Weights of a small GPT-style language model, trained from scratch on English Wikipedia: no biases in attention or MLP, normalized queries and keys.
Each number is 500 + 40 x the weight over its row's rms, rounded and kept within 0 to 999. Layers, rows and columns count from 0. Numbers have three digits each. The size before them is the row's rms in percent of the matrix's.

# down: layer 8 MLP down (transposed), 896x256, rms 0.0792, rows 404-470, columns 192-255
# gate: layer 8 MLP gate, 896x256, rms 0.154, rows 405-471, columns 192-255
# up: layer 8 MLP up, 896x256, rms 0.15, rows 405-470, columns 192-255
down404 094:544526620464495482528525460581486548539519462533566419442476457571529541490467459466475522534507471522511451491432530515586465520474465505462486459483522518515462525494517492512441430471465472
gate405 090:512502538533500529527537520544480488447428497473493476507537479588429393535465539497488553535488517504422516461535451445447555531548488524543481525498490456504441467515491476549500500541497510
up405 091:485493475480476548480541447497494512581504523497523472514452467452541480511434527493538449491505486486500492478556452500426459472507404500541464560556470471482440498535506509579508455542539539
down405 096:554521531469512441521499487486577473517510493552413553444484602478477533473545430577449550506498482491573584513587532568558490492553501423451528446533483494497558559504505556473542528438458486
gate406 098:469564484469520443536473482509474451477498478506502544527454527574534457584445504407583517552504535498455474505536430507502544551464505490566519507546542532477559461454571510469516563501525536
up406 100:511591478467581517543562477439469485538539507578481465533504495492549572471443491525455461495342519482492475491435517513478502498513467531557487503587517547574487586484473488518550441518447531
down406 097:517501516532493469492433494533492462464438611467506454529499522529480509519513553495503457497507564518472440447546502514481575453495556532501482529474443496428514436542632378491458496511580526
gate407 110:540407516461457477550533444544534502410502490476509484482500509495513481560501526514514542582502488454514496460577491439471436512542480513536506489553542530517496533489495564543415502582565532
up407 104:509513557468529505600446544525515464469465528508509458456526504537484481427477474623497496548482516454519483510510519517487565489526548518596479477489557502519554507504476480501492518487544469
down407 106:468505521478473460524428525490521439476483475473466585548551465420551520523482536527518465455517466560398558473508509453546486541507459478493511492469469593523484484510457513522542457492546504
gate408 101:509504505536484539518475484489490392568488493394464404546465474404423551437505439469492516555448489521498513477481486495528567558500473444501447473440479431572476512527481483549577504510450479
up408 103:553487461492564549475516503517507531523523522404499479494466468496524466475497571531472481443532451454560538510531553492567466493512566506434488461474429556487470454473477457536542534485571576
down408 101:521554579468480417523444455529510456478493477426523501472554494453495496500506511470540551475533465404505441479531505467466504476494528473544501462441453534485500603432490416530479441502551470
gate409 100:507492487540553522514442477406474491474469496508475461469527442475594501502382473563550539516569486514399528512524493500558563524574488532483556480482464490505472493446533488557472536475459548
up409 104:550505490528432543452519581478486520463511552496583489587445461513499529484548523467465517482510476514568490496435537467529583558533431507528480520530517534509468509419492511537495512452536533
down409 100:421436502457589487478483494563534534475519535460460541500558457523422530513571507496514471496529505483495553516469513401477452431529449486515462441547513516503478486542498472477432459491518543
gate410 102:479489522509462534462477530557500490506505498538378464437555440550512475522431543570467579480525421537483512494509500451578444527525508548531517467545518550507528482521466560485525587526465454
up410 097:557488564489473448537544499526446430505555492518576515564496540489505480513526529472449496494516519447480471524471521535551491441501426503413438453485468491496495519514493535461551458432493584
down410 098:517477543529513584439448520522510575513521527465470510467481544555494514483442498414448496494570507469571496427479452429471439549490494506534545490521508497479530481454488530519440484498501502
gate411 095:469513456443494422498467496453452454565504560492554450515554518498545404549516465519540500450522539485461549503486484523529473511494548477532496533377511425420573515554521490536395524577533518
up411 091:563493472473502488444430501513467499578527483588516523559472508498521484490498473495486469460478456501541530515482476477561436535473502485500528481515555442510548530526572503563529517581496526
down411 099:449460475431499532428585468531517496491509496502510459451443436516492487411548401461513527447569525526571515511447500498517487471465482474563446445519499559527504462544498522453579487446468526
gate412 111:539490489503521517428566495448492484473538541480511482505519465533513462428452504548536540572564383500496522434519556538466514413559510473487478530473504517509489500485507513524573430455462504
up412 110:443482463442474443539500498486462480507409488477466489431448529544503509522531551499525526462528527539629511507474550540447453487494495496486535496464567533493517458501489509458464502511564495
down412 102:479513471544479465520465494554438483521558457483454491444472559508451564482449515461473464594485517480476558505511427530486472550475508587510505422396370442525500554497476520455459508458505499
gate413 096:449558527485467475502518460465574580514542497530502504468501533464498471520531541484493518497454462542538488492549536500493545426482450451481527475516518420545492532481514472438473505484504517
up413 101:467438529450462425485502507530516580497469455603480464448526559473449520564504514495478473545546491516518457459557520439572501426490467493501463552501508484455620471479495450494536573457475524
down413 100:516418496496423497449475493522472429520487558479529563484457482516510448493528502515461439483493461399472495500489446551454443509503544524533530454472480466515530461457479497523490503496472465
gate414 094:500541453534516545531496506542468479468559507477488492462505557420516524462510439439472414516443504513474524453514519534527490502475500525462463432543405568522508489503489614527548480564428497
up414 094:504537533495498479496386559553507474484509527528477487500467574462501496478514541541465505506453458452422513474493499500543577505497429494505580491465439508527488540491564551466484562542454493
down414 097:516487491440458527463525460508527470505491523487551480460500519507498461494476534539519543515534441471514517562566470519468438469552482483484434482527546458469559487496490476520479464430522544
gate415 089:533539527508514504411500462437445516479470556518471489501448477484499478582478516563478460480525454530496499502479543523419464533474543463554486514499426563525487591495464451469511459563499512
up415 085:410533505447463500512556448517494496435441486503424429457472493516491546492383490452440460510508444466515519465494493516505529571561493460398439515490457507513562496467448503501601524527506494
down415 090:573482405546514473529508466466443473517516456505516504551495539513453481493495460536490478503558440580486513526496561544535471528454490481468510471494520420489511519536496475545527469520490448
gate416 092:562530444508516504557491581514486462517508515469522544490473491482562440502491535503518449471530546465529495504475484439512516520480504466496524512401526555475547491515563422487485476549497515
up416 099:514571523569431463497495473442517523484466550510541516517501531495441453486463510472481526490539458465481461493492560495444473485474573542552502539504524510508501423470549604508415530483464544
down416 086:494522472481577529461507485504496491501480488535520507460539486482491605515524513531513509539508484416431553504461532488421520500543515494540554517494507568469519528476440474472527511470507499
gate417 096:505557535495459468438468506497533474523459440451445518485489478484434502476452446553479529479406451478498496546536494497517598490466519410464440464425536513518454508472551516531508525526497524
up417 094:473538502431506516479545527515498543500435498460466535444473526472521419539529470533504509457488456543456558555569544513543447494486526444467510515531473501545511441510466471542451505495475502
down417 101:499435466477481507537495425478470445468467477469502525582515508524529431493533506465401482484432530465462516464553484493469541498476467488446540550513607487512548537534477538450470490481521417
gate418 099:452423445467615458424451418501426506491499509475437470544470487549509547534440444518486464483536509570476654501469436511505531497517521554477515527530538482499486483466462544462538494506550481
up418 102:577560509505433444532503491430530563560513486569533543455444454522555495523511596449584580464505553498460482492498451481523473449551548494498506496487550454486504507490501470492435463487503574
down418 097:495524565557506533482409560542469512540527511466502525467570458479505551441516443459486550513490505446569434408495480459551550542567487482484472419472496520413512469493496563537414546559449433
gate419 113:497513585495462499465544560478536551496554505495417525517487547534564525470528520486501515501414496510503462421437508467520510472472454487542458562507512468508508436470471497475434496449524477
up419 113:538469478531403520468533483469511515508510482544460507561459562435531500513447485493497483553539503478489561504507534459584493492492504509423501509480505440516444547498443542559487562574566508
down419 115:469525480437432531546508466513563455507536469577438479611532436448514515491583470552498518548497443520526460511607513496510522545514522508476547558489534493468497497498444504552486565489520498
gate420 099:518550470554527516524492432523548513508431475467489413468541503486492540512450520558476522449472568492562416539496478514533476516578592527545465416485498411429446589497556556526524530497513491
up420 094:508543449469522489480492511525469563516473490524505464547504487507542517565498503563496484500540488528484469543468514472547522435539570455484562517502483436528543445434460515494491561470486556
down420 100:442498568516547532483489520560528477498411511442449526490533477538518518539512543469451462496499507497566536452458503467470498515468527544426485480498480539487469547459482561445596489453494499
gate421 095:538519531456478531581514489534547535485454444544540488497463528465445452492477476500536562463523480449477501470641523470485441521443404536501487482540548588580487521445522498478463528463519429
up421 095:546470547463498515495529531444457461519542534506415450473482505477499518495521513464502504489478524572494524516452588471467559563577541489494503440457478445511492534503572543445446612577487445
down421 097:474467489506543558511546491520471549513469477520557569520488451505467594469524450524427512526509475495468500524501504494543491514505437468484583491479470438470468481594443469453466466458512443
gate422 090:489529533469521514419493511435544443529526555505446586508457452503596534510462480447511496445500458483388431491484428551451558506544543535482408453524506458472558555450482490536496545475491536
up422 092:461531521556507445525462457485537492506504387569480487478478478499519441462460425490543481516469562497541506520463600564497416438513550540504534546509509491507600520484501476482584543504480495
down422 090:409511520478429513420475526468505466527553493439521419524475515532464475500421609564508423561526470488575465487576571551507504498497574411455507566472520513470451410510481520534441484525480442
gate423 100:414463543466511458530507457474546551455513488460507515530495454560480469508540447523464517483522514453512435521561497524545489480508437490474494475546547474515492461515514435518520483503484543
up423 102:541571508434463550526527525473494479451557458546532507490470498451488537455532383489492494472457507470577568557413519526535529501602532476552471496517491472541552510515480467535483545550507472
down423 097:492480446534511500608470458520449517531463589523495488482450570505457467513497516503511553500593544516554534471497428501549543497515474465593476452491525453532496564482545441450486425459486499
gate424 092:390545440479540440515499500489404504529461464484504487460569451513491537494555488553490519431524510525572491472495506507473458528597469466509496497477500470514543456449511557502539559559532511
up424 100:468414557532485491509479544448459479467583491453486572471514424504529522502547476439483517483494515563446502483496472523457522494481486466522438486528486487541538489519504505514569507471467532
down424 094:503479474554516544574595492494501498444538556560534492546491549505466521495491496502504445522488486497505461590508451471436465531598515477431497414488545467443513485539533496423437487510478575
gate425 110:511532509414536515466499556562522496463521477519456488477461513518470475388482506499475470519510551478463491509525536559574491454458519468539503471488544486462492529561485488442486485492458537
up425 113:496509468456542575520525516409461481510440449417539466512523522455494451440556547425450538476480462471476496470516521531455518490493527384441501582577454521564570437483498562594549486476484529
down425 110:457528532488516516445496530478583497520476446510500489532577481466491514527512503407534439512532509540460477504480477544560489495489437494497518527528427515485517474516520523540471547531470529
gate426 070:512513548550471481517538456480504513453552496515507481465506523446460501539488499491532535429523519547459567521499518484560523560512425498502570447453454545511487572460466535545521484556536473
up426 074:489554515476495566481535438455429498472481436498479459503548373517492548504466486430575488540565489549443503462510516484571487443533524493533546535506477481563507458481449515512464458508503529
down426 078:459485481580534452465514500481473546516441498505507506370523521523473571503498471521491503521521534455521528524495506474560486497463505471528451528414520518492504517578527559543490433441451550
gate427 104:512539498533549507519466473446568474480547443646387495527544497507484482457409558514452472483422464439490445507491478516538453445468481409527430494518506515502456493496549532547468491534503483
up427 101:467520439508517484512476526534494477501443465452461536452511472460479482514532514410455519516558470553432558481464533501543525570510509444455514520527486505438464444483462458517476520521496500
down427 123:492462455520524477400543497535485485504505505524444527457470495473559521460459515533518508508513530482497632481549460523533574535497585560500502492512577500507474510497473464468458568500501467
gate428 094:539459495505478483569464552549506508558466470522608475485547489473525497538549526558452480524515579552519512526515479562587520530477413541524502459526503533588553506488566499433481486534488561
up428 094:554454507507502425517439500513501497594498554540605478407482547497502560493532485451517476459436532461473534542489486609538435495501427521563458486519548498593533522462495477512550534500508504
down428 103:521486424550467442559470572494442467463520487460469476544487502477540467504513505445504496501423539496478510447456420541527538492476513448479498531544549496481484498482497460520535522559492495
gate429 102:447437538542518472471474440477568485490570575490487568419486573474450517524544576476489517456517535540500553541489507551564460522431516531462462435496447516516527457562520524542532529586535458
up429 098:492496508507481492434456457461473545461509504416507563524454417455451381460548472506512489435467503490498560477554452542566468525442518471471517478541463566480514451472525500494507499498492512
down429 103:485445487519496486520561407480445478532496504548551571483452483482493586511530541465477442435472440461512549439483484539479516469547429575497491521540508496477462479522534475570559509534498512
gate430 114:505568477459482501379384505475508482496487584495497486495508535503530464476473531523484484501513479620491529530549438557488511602458478532461512431423551459507557504464465503484488516528562537
up430 112:494538487464528445499504505439490553486498559533469477526549516460494534492514565456461572447496470565502472460528442504476415553511506546414444484453510456426563524496485524443516489461549497
down430 111:547441525568450445521492528480428529497472460470521449524513496481474567527510566472509578482549522492491542457536539468551463450437443450570527590501542495541481516552430506440541475550510473
gate431 086:477465517506480492504549486411552544519486506497497496502496452463491529511458418519490630487489452420511491577484499505455562436501482527568466484514527516452505550521563498509468483541501509
up431 084:508518466508494495482510502491541528537507529541518481496480497494592480535581504511449479558438548559539471555490461442545532435446523425468432504534527568493484458458507550542575484539524426
down431 092:504479512559491483459484546549541525539443587502496474597542482426481573519560427460507506458502453525512511455442475465543448540497477529501498452436477445461495425522479588536509508497478446
gate432 091:477497515507494461420487536562519597445534541511486531528526476553579498514545422488478450503561524505473549491557487554536472506488574459531484519527491495516518534575509444532510503524501578
up432 097:499448510551521518464494505410487522519518531507471424506535470533538536467492430506503478583534515477497605520535433538476495510560471511538439542460503501543522503542472529485517492592538509
down432 100:428479524502569457473530536532522555437480463418495562527520412465456541413527497445478578476511543457480505478522448444461518467528473499488538456529490481480470357490480534532470474473508525
gate433 088:527556489541518497467444528480543491445452498478524530505449549545538516520405489440562513448483479478431589451482638480504525531488438493551456459499468594478454550495557505469517425472483527
up433 089:585529537529496457482527599501490450467455522445512477496516548479589463492493498460547531416464486570401492468515579523424433483510433514493484458510504564510485488525530472473533515497521512
down433 094:572486487511470411544538527509452483492508515457491470625424456501476536497506453546497521497470596535441508511508596470444448526489547505509454494525429433548422481484456490513441478529457494
gate434 100:502448527365486519518598456536523462453517503528477469480558519578580589505475463479504551419476577525544438506524534559496465535516513495465510552507541468524508516516538469425500541490489608
up434 109:508513539540495487530505504554483543503503482561545542457482473471448525476476445454556500432515487450521473381455473543491490482469516493497418484473498503407480537489564481496502396414502440
down434 102:468393469467507527519545560466520479514524466441501486489542515482472459541535507534485515579471484455414583510470449432507541503495427537564522471503550492425510526489481491510500445581487500
gate435 075:558528458532505469493497413506544500486466501503421509499513503513453507544498472512506458492494462431455484527526574397565523524530519545469465536395494452453481532590530554556471493541485480
up435 074:563550469522483491493523495498526464502449528505411541498503511462534499533493509474489485497504456461482511551495547477539518480553501512475527488399533400482569499611468579520469489541466483
down435 081:498515475487486488534545528514473483449503514490439476548480536439526457515618537522528497468511450465535495460484482475521479443425526471559512508506479545506471502501468485481604529494510590
gate436 091:456537479565493471470479433501434608454498502516515496488461554465494572464535447512472495529463542567471524499440459500440488399505509490444486524492482571487521483493532525507510497557613581
up436 090:540498521524476517554443505510507507465542468472459511453478536539520549446479470393533442509440540501488557497536461506503492533552525464494469485549501559463531433520460426498508472412568488
down436 094:501586506379441497518507504460513550503570583463536556477499449533513521449575484487557489506524474465488441489476441570493470465453448497470429491537458440463522492525484517510465468484475541
gate437 108:474540466455526537537477543494509526482483421494487507469533563487502485539418469553515545458540493491504516563439468537505483466480536460437454537526482458473460484526444575515489520494453544
up437 103:518537523530438497515503500567584463477495551514497534512528473572460512464512480483513478519428466534466444558499456493516500454509541520487529507416522456513568448568473520498489443487557532
down437 102:504589515494497514481553488479586513491474544535506522467506486548478498603525483503583550545470444475453422516517503549491498522526482469528395469490534511451497433522438522402560529507535499
gate438 113:591485450546519389539475492499496534504485524519473499529529509475437490498491499485564458521518489507525557515492582549418485497441503493474515432582553485527473534400536495419497567460488480
up438 109:452390534490435462505477512471507536554486498478491473501434535520520530490496513539470472569462514508414502498515488473524500492457501549447568409478525469525520580539523529523483596518461487
down438 105:458485556515506525564520470505508523483524511487523496540392528431544482471505414410525517467544558557504416521507491420502510508431447449591462567527538499488499522528583532512484498496478521
gate439 088:501547518462529426530510478563503511483484529541547507538538510499477507499584522512469539516548502503497538538545523596498514502489482552499524551489489526537479513558533546436454424497520519
up439 094:457456437536536554525481485512528533499503553409533523584505485503546478448488499550518528508489472506565479571509442504551507458508487459587486498541484431474471468496450561521554500506484575
down439 093:512528440501467507505485467507410484505583534546490480534510458548494510526497525502510499489451509486524500461458555444485555511467608456481498484522472479526527427508476471637423557479476400
gate440 095:459523482464487506504508529495448425524429517402497457586474511472486519508492512495537572524564473503460525520432559492530472494540477487491424482465470498496519533570505428519472424474449507
up440 095:504474545515480482502522504512508477462458554541469585514515510451441462486509529503495472526453443491505594462447487488524529513493527510511448519513495503568537541510542481479534604496511480
down440 095:502528503559484465546482569593488461516522446479419432493503535543502477488498519482485502509406542534506510533491559551534477515430470532431504529481547512517489513506537491485448513475494462
gate441 111:482516514534418459480555460555500572504503557598535512495535492507502517508479506498500472460499480445441479445513463491502504499467551472469484546476493531528500520409456536554469534452525545
up441 102:514487551491472543553440466581490514549480488504580480549476388517513471524483483486523497503528518531483564547497530491538511502549455550507511536435537483504555560537494418465571484528512523
down441 104:525549531413461526525523495504501525526498506435471531478549429477536554500498439558532508590492429488492458493496488472494518509546528536538567556467512513507441498518547551588499482460529520
gate442 106:404489487540522531471460583507536525552555514523582530459537487447495439471496494479540472449490484448387526494377469469514472584486475555528503451498570484574460513515522442512490445518512549
up442 104:529562494505500524509522520514518480492545534551546524524580506509528446518537454518575447548466499569525543506492524497526506514538540544497516454488512518496488565508486497475460537434501590
down442 104:470477506461503487528536455531531534457458499512464527455507514488509499518451549516488491536479492528531518491526524511497479561461480542569617471458558490523550577530493509513519480473497505
gate443 073:481450481500451531560466506544474480417517493502491567529545509481554476478505506554423450574542518518424460399554532454476486533555462495400556501519561525505536517564546474535534522555523493
up443 074:504476442530465508547557503471529519536457546531466517548448578593516481475491541540463501549590541488474511471483534496484473470454495512441492480467496498524561529540534435500537516530477508
down443 080:433498580549507525493522580568431501478574532464498514456473457561438462516549442518514625554437472451475516465484480512477483534454553464536497414522466470528458436497491440460433537451489462
gate444 104:517546494509527487499523512501527550468510468523555471607560437442495445443474453555496523472395442486558504500494527424557488540453482474535483442460468559443517512522491515548423526448537505
up444 097:489457449470438466545478495497507547544493480522500501462447474456526538495500511514453466495588591521491514533521542482527429382602462539466519477517414479523528495548477543512512497445449484
down444 099:516492494415435493441520502532525500502572507487489455535596478451493413516532562471547514471560517471443507558406483529512529481469553555471453477487546518460547458502555445456459466509540459
gate445 107:453522513465512514509473527488488471447576531517444440563488488505420501523495545485475502513525492507508443478411481499542551429524472486538540454482517485506549471511544540509460454472553556
up445 108:531466479533447500503490440470426383481422444489531482448482454479501465465440527386520533470480561493519486476526499535452496523495575528490533454486529470528532600549478462505468481488541514
down445 112:494475484494590564432486551444455422489472524531573563579524485456456531504536417448479502498499485531430548426535410481530531483564518482507442525519490433546473523524488447454501503484572524
gate446 106:484480506536505552504456500568557536467418521447538448516453492489513527547502504472494504478515489477499480506499476513455493536418465490524460407466501533441459504473534513501559530476505488
up446 104:487550537529464482547514550553531505441535449506460512410496428537497522489490427553513523521484510459503494487514484469520457527503434443510475518477392479505486463430493457547547493554424521
down446 107:533526485504501424399499493492509469491482482444519521533544464541526465471427522525536520486502516510545555523466542549487434571533541511512514500395539500541509529457520568450494558583458517
gate447 102:537516476541504522601461506441515494494545535450459541466512466547438448471487517588481504554554466542545569567535551548498547559445478489502570491504433529464512501487496550473509606524510484
up447 099:444455501483541561455507506552562462473483523553525415462590528492530454582580438488492487544481556462502531479495478523569514459540549509554540528531466480584494439549474442494460520453494506
down447 101:499536506447452445420547479532517530478457506576503476508518431457440504444527482510470515515552483523500556533526512487485459554485543554544498526493488533444577516423504511443493449404537544
gate448 109:467532461438592477517434492539504474462515552526628532437479396445518429486529553541554467467480542584489476465483484461490472496470485451479499497455538537520434425526497446550515492519484450
up448 102:474519508445497547430544492540510474469501508435527457543456471491521512468438458510536528459568514472512545514567462470515516512544505468452547457506487494468481435508518527498510476521551526
down448 105:469525547542498506540484480513422500498518475491499502515420507494564499540558523450507456515521448466452464545528520435473444425483508486516533477450501456547565572467525464551569423420513469
gate449 112:517504432502364560476452489523466492529530473523455489499515471453374480429475475538517513412546462507500512526445515419494518516443525489456501526506512534500547484492517508519512504364513520
up449 112:448397487468502503438509533494548517459505505483479435465516480482517484479488494507437521431492496517506517515544476476495462477548538492520488533514458524487536596459530464543483512463524487
down449 106:392479436493442416468534496473518522559546467458475500592427457590411548537514441505456445531502497516481450431506592488438459463477561483496538508476478515511497427537494487518475506453495477
gate450 104:500508522522479479450454534473517500494407536440469523532464475509436524415513473584547504446532507528515506542456498482518514441566489388596528445540542578424565466466498484580545558517501539
up450 103:513468491536547507488431438502474561555437479540537479481453519432584510482501429508501501476483517578500504507522496481541486504557470445527545523479546497493584472506558429521521532528547537
down450 106:558451475507457512486491484514443442482532489492535490544558553501459514516447473488530508497547463495498495436473494477511412516456492478552491506521553523494531485435474508466496509520524482
gate451 113:503511527488492496500468519444533512504515540527501460479520429575410488604445616570513512521516447478558492478529397541520492489539436509505480460468506508518474523514472501455534484431501528
up451 101:492572535490519574434437487464529536437538505475481535491505483550494492489415531552464569486425522510473539537482525488460496590557474443541465447534436564442492458485515462495515529489529503
down451 106:508449490486404501510473525569533490552528504469458532553463462484492510539510535464465454487532481464530500481459475603536521504492489527583572454470565484498532423523539447495497514524476477
gate452 086:544578515524545532479497524493509504509443516562493484472545508532535504485499519522457472537488475528518523502524494482478372583426565503501430443453516543479480518501504490521550534478534496
up452 093:487479520480482419412473533470475495541612504481449539465520519580523478539464532572548514529490478479442491546544480459487557581523435553489490583495525542513461533524494523504574520407488486
down452 094:530475495506477537545503484523543570518493559524460487498505518494527468465532542565511447460462478532537488485463489579529469537450497493469534455538461428517562567429506514536460620521542439
gate453 106:473498422477459509446473460492544546481521549518456552433543513565470512554513545532474482533498535499519486507466456558505492504455517541581511523511556515523440509474576515441519540501576463
up453 108:476496461438557566475536497501431531498462443481483517537507485539504536585491479561495396599510481480488507483509453448474605460563459506459548501460467477478543512475545514472520456504482525
down453 105:427548482372466501456533550485470503515460542459530509517449536537466471465493494423455480479498493525522502506538492486534431573477462534557490524486537517464508468424442496524498427462487532
gate454 101:510552425559458503554474473451502552459548509469488490497505497518549506528456522482505466424451484527532526493437454410496412505512510470532547556451533496474499566490582455513459542496479559
up454 100:503462591538486450524509446512458512501526495512509530494509491403509505475479507490520504497506516536477555445534528506537507512505547510519503509544471558395539482480592484512452472533570488
down454 100:499509509475547519472555473520485557499444495571460597507526498482487474499482522428517519561574534494457526500472510546469497481485550505489481484482513419469507485551456461522447534562544472
gate455 113:413538563514492486465422504446456473461483489548480518462441496496514527623455466470521480463484454505517451450497451472462538442490505507544536479419496528478537514516482450524475563517473569
up455 108:457486482512490418416505483492508503433483459544553478477580506463480480573601485500431550528453513529477461563514584533499479496442542567523454458510481487491431527509571570480464497483512452
down455 105:525484480507531408485497562431548460494514554482444505529533537501534527471561506571520478559563506527502616489467487506505511466428499502457456489484483519467464536451481524545492447469471480
gate456 101:489493537451451499569444495505589503420512529502516494508479446513520484455468493438498478521518544533606535580493503474521424499501486460570470467452530518480566562512503535479483495604503456
up456 098:497530537527459524493505468547536516455536536460534434452517621496533542495513475465431560484512518480525496478518542489514418505523522446510518480523437466444485501468498482515489560534487588
down456 102:475508499486487501460531516463545508466430475421507555434483497495501537476545549537530472533518503537477485389526520504535492506450502579467538544501493571553579473450538475502493603482507529
gate457 102:437505487562529472551458483525567528506435476482568465475504496468540516499443456512505538522457507453561512453573518458492531523482450498480485534500573481505542511464480519479463508489472458
up457 101:468470460504510554504513455482570439470373499508542506515557498532564550480470529506508559549470515452533485420480518496493482549503578560583438498479561525532444485554523530519438442551472507
down457 096:495487502458454443544511501498480487470497512453509493545535479490502455515494486437548443435550476490538554424482510503522512517494410483516490481445457433473510510471522527445458529618486479
gate458 094:417459451477541579543412548501484482464461465447446501534456510498542480465531517512488466536479510518511567492494533522502501471419502503501512520459467550536486447461591575476524465512489481
up458 109:500458491469470539488563516567517496528513530569504432458486469487457485524515580643481472479486506536471464532487506475490540500552462446462475535447533554441482491510525509540492522567475504
down458 095:492447501454524514488512438429545509480472443488525521521438531439513504488505497450500508475596493527568544534466570558540541536516517488544463461593580531488580488579454500447457519475471512
gate459 078:428429522494468450499471516488494506469538445536406488390444479577508447514525484494521484477487518525504509451507456518490547480457557470536515561475534486483476516492531536424440496463507530
up459 070:504453514502517471499451458524469551446513453469429448457493537560457489483503554450501501540445533528533498496478423505518540490507549484523502562464480492468441465483526463456464486504554509
down459 082:503549472519535505583522443548554502459476494545515564541461441490498490539564507498515439536527483492538505427484503498533527571587515519554497485523529455466456483521504505467467491459509452
gate460 103:435514497457489565557462490517539483580499500519481505460555471550528533495431527541465462519479399421491495498488438477450503460473528477560496537482494491537487502486521477471502516496523541
up460 105:476531448444572543494444462495509564501473544555506493392420501492497578486507478577475461432511456500540492389492418561508457519488502490501446439504560505465533477482547515480566485475485497
down460 106:483480525480439480486593490475499522497518466559529519515523490555565551576546519507562486454544511570437474474585477480490607484431486604467484529517525505454490480532539461513535499514481466
gate461 097:517508482474481440501543526493537494492523482488458515552439536513532477522527508493444526513504398564583482500528458595426499531453454478505412495513463586485545526579414540470481488474495523
up461 102:459432514461497476504532463540478545450419541533486415488480485437473495525455566475480432582509529468442542506518493499532440529494435479552489493521504463560578489495478476410517417530488485
down461 098:512531506536535448496529495482513509473534509494507544505479522486489460430512493495488514441487522454499561483511471539459441508435517488382474464482589506526494588497487510524446482489485532
gate462 094:512481512529456501545443472517409558500492580472540492451514457484439501469431430507550451499575524443498451490559496518484456517595491536525445488459519383543463485482513438526455488506497508
up462 095:508537506478496464493421521504575457467481490528580425496546508595537497525489421459469464469484510468506484497445448464477519505517482500430505560458514529566486502502483473516546525513453564
down462 094:446538569454503457550538568490462502525531520492459531490415470500494549497491544499505451492471513471499503500457437421511532536427533431459504516474516444482410518454562426515483452489516518
gate463 102:501581560452494454473519451525488526472447621500438445455445533498465526477453527528488512501424512472491394492519514471510512468524510462534585536469455525397439522550476456484523493467496531
up463 102:541544498518485497507541468525526541488511581534532577438502531492446518543487514520442478409509551569542456550589492570506478488500440478543544406534528475520489534543550536476497474493496536
down463 099:451438496530517516557456597470498480513517527453508488530441514475522471531473426477467499467543440466475480515503509450546432474518519550447496532502546503500445419451498460559532466450533547
gate464 076:527495572493527557522469451577500498451493540516543436566413508508538464524433501427583472458459544460507410511475457526460582503511532596544525468487537463555475483484474449473501481501483493
up464 079:504458463474514535551564428524512535469468516498530474493424532499485455490504506454489543466497453506485456490483444495487480533528474539494521504482502477519513513446517544526555490524461512
down464 083:469485527519538510514517571575499514504549466489430509485521480481431485476493505568515474509550483502507463539441495543494430540480478477500548530463436442557565542497540497432510508413553535
gate465 100:437506435464486528506480513494564531497556472465510453529530450495530510489471521465517503583549492523487499551480531531535540467488494443515415511479528501491473585481534446515510450521517493
up465 098:535480537507450511459520526525458484521483497492533537558537470506468538482483505422437524524475546512453514568503576508529457524492552368568548479428515475508532565512508491567509558534488414
down465 098:502526535591460477507443538485519543517514535480486506561468579439521527472487547490489553421545491447526448473535471496519502471514519511503498492530514511494514484553507468424455613521538444
gate466 097:559478456462589507467492488495467488504449519458505472411459493515543476534484382506429510482500529561423511444471436469423483458488552465467437521410607514524485472460554555546526502509524531
up466 100:578521499499528443477441524471495485479482580532488544401532492503482528514522482485483447471578494499498498486538406511455549533493564522551556438467563511474544551428600519473512545471519552
down466 102:448538546480442527553495508528440503495491507530464550561528469461483463495508472620537475549472458478547524444444537502525533522474453522496469480517440513536487470528425412515464558434537416
gate467 104:493519535527571582523478491482498517494482578453468497483493431471490460523495444487483496476492510482536456587525520462507514474478487496501506481478529473548401549506484535524543456560485409
up467 104:495459542494519545469450521473504423469501562469473443487572526486484593407501557439436446462530430487424552501530479470485424518523516513467518545423498448560522462513462533560564521570515492
down467 101:528518525512458516481532451517476504470576495487490412547434419536513460575526463503557491530555502528479488503462489458516471473559501524496534486534584476503466521578557563521466510502556428
gate468 097:457516492434520486515501454460457465575502565484522503455576531554442485565492504516527499502507459535575516447592506502438471512498452526538481507489539517546490479458453515498503484508536474
up468 097:518527527474517463503592500508549467527510538460602458473465578511515486550517518530504484433503510463510423505498510437475521530528443521541521510467472532439618490449490556443480506562552492
down468 098:492529463460428573491468532541537442480481593493436534506560479550521512461539504488458538534432441480510472447421503529427511514534530478550479574523448460459513470527525495512523496472437459
gate469 100:483520525470501488520412479555568533492547541435516544496480493576494465535450481526482450577542502614475601494488548450526539480552485478561525471508584482430531520575427526496484489413575450
up469 095:485439482549502412536474481486453479491475528514539519502498540462457476516510517517512526489465459497473488488510487476532469468539572410518520533547529506514486459490434417510560453520509526
down469 100:498441507521529400479538461557497527503511553578535492456517507474492530510437515510400466531407502497503430544535490572491481444463430498517539487464510535491543440444461476557536559502524596
gate470 104:444417450515593485526465517471563518474494535514505493522475513512443512502548463480440464462472500463511491496578487473529502555532529500499483500478489441531496488459522535487537479570532505
up470 097:523543529489513531487507453516474485508543478430542438523473505548541525515433517616537545495540493445496453491424543523476521515527513486507518548445439497533503488506527474530503509484533479
down470 102:559507544429561527526495490434515455474476504485461507556445519500571520534493511544486509418552515523493497533493555558480520493415556507509509529463522499478523430450498468500526516510527548
gate471 104:427486474511480468494510497509483483547547515524493495459515494515475483448474528467555436462522501520580544463528476530508546510512544422495500431548547558482468454421488492456444426512514488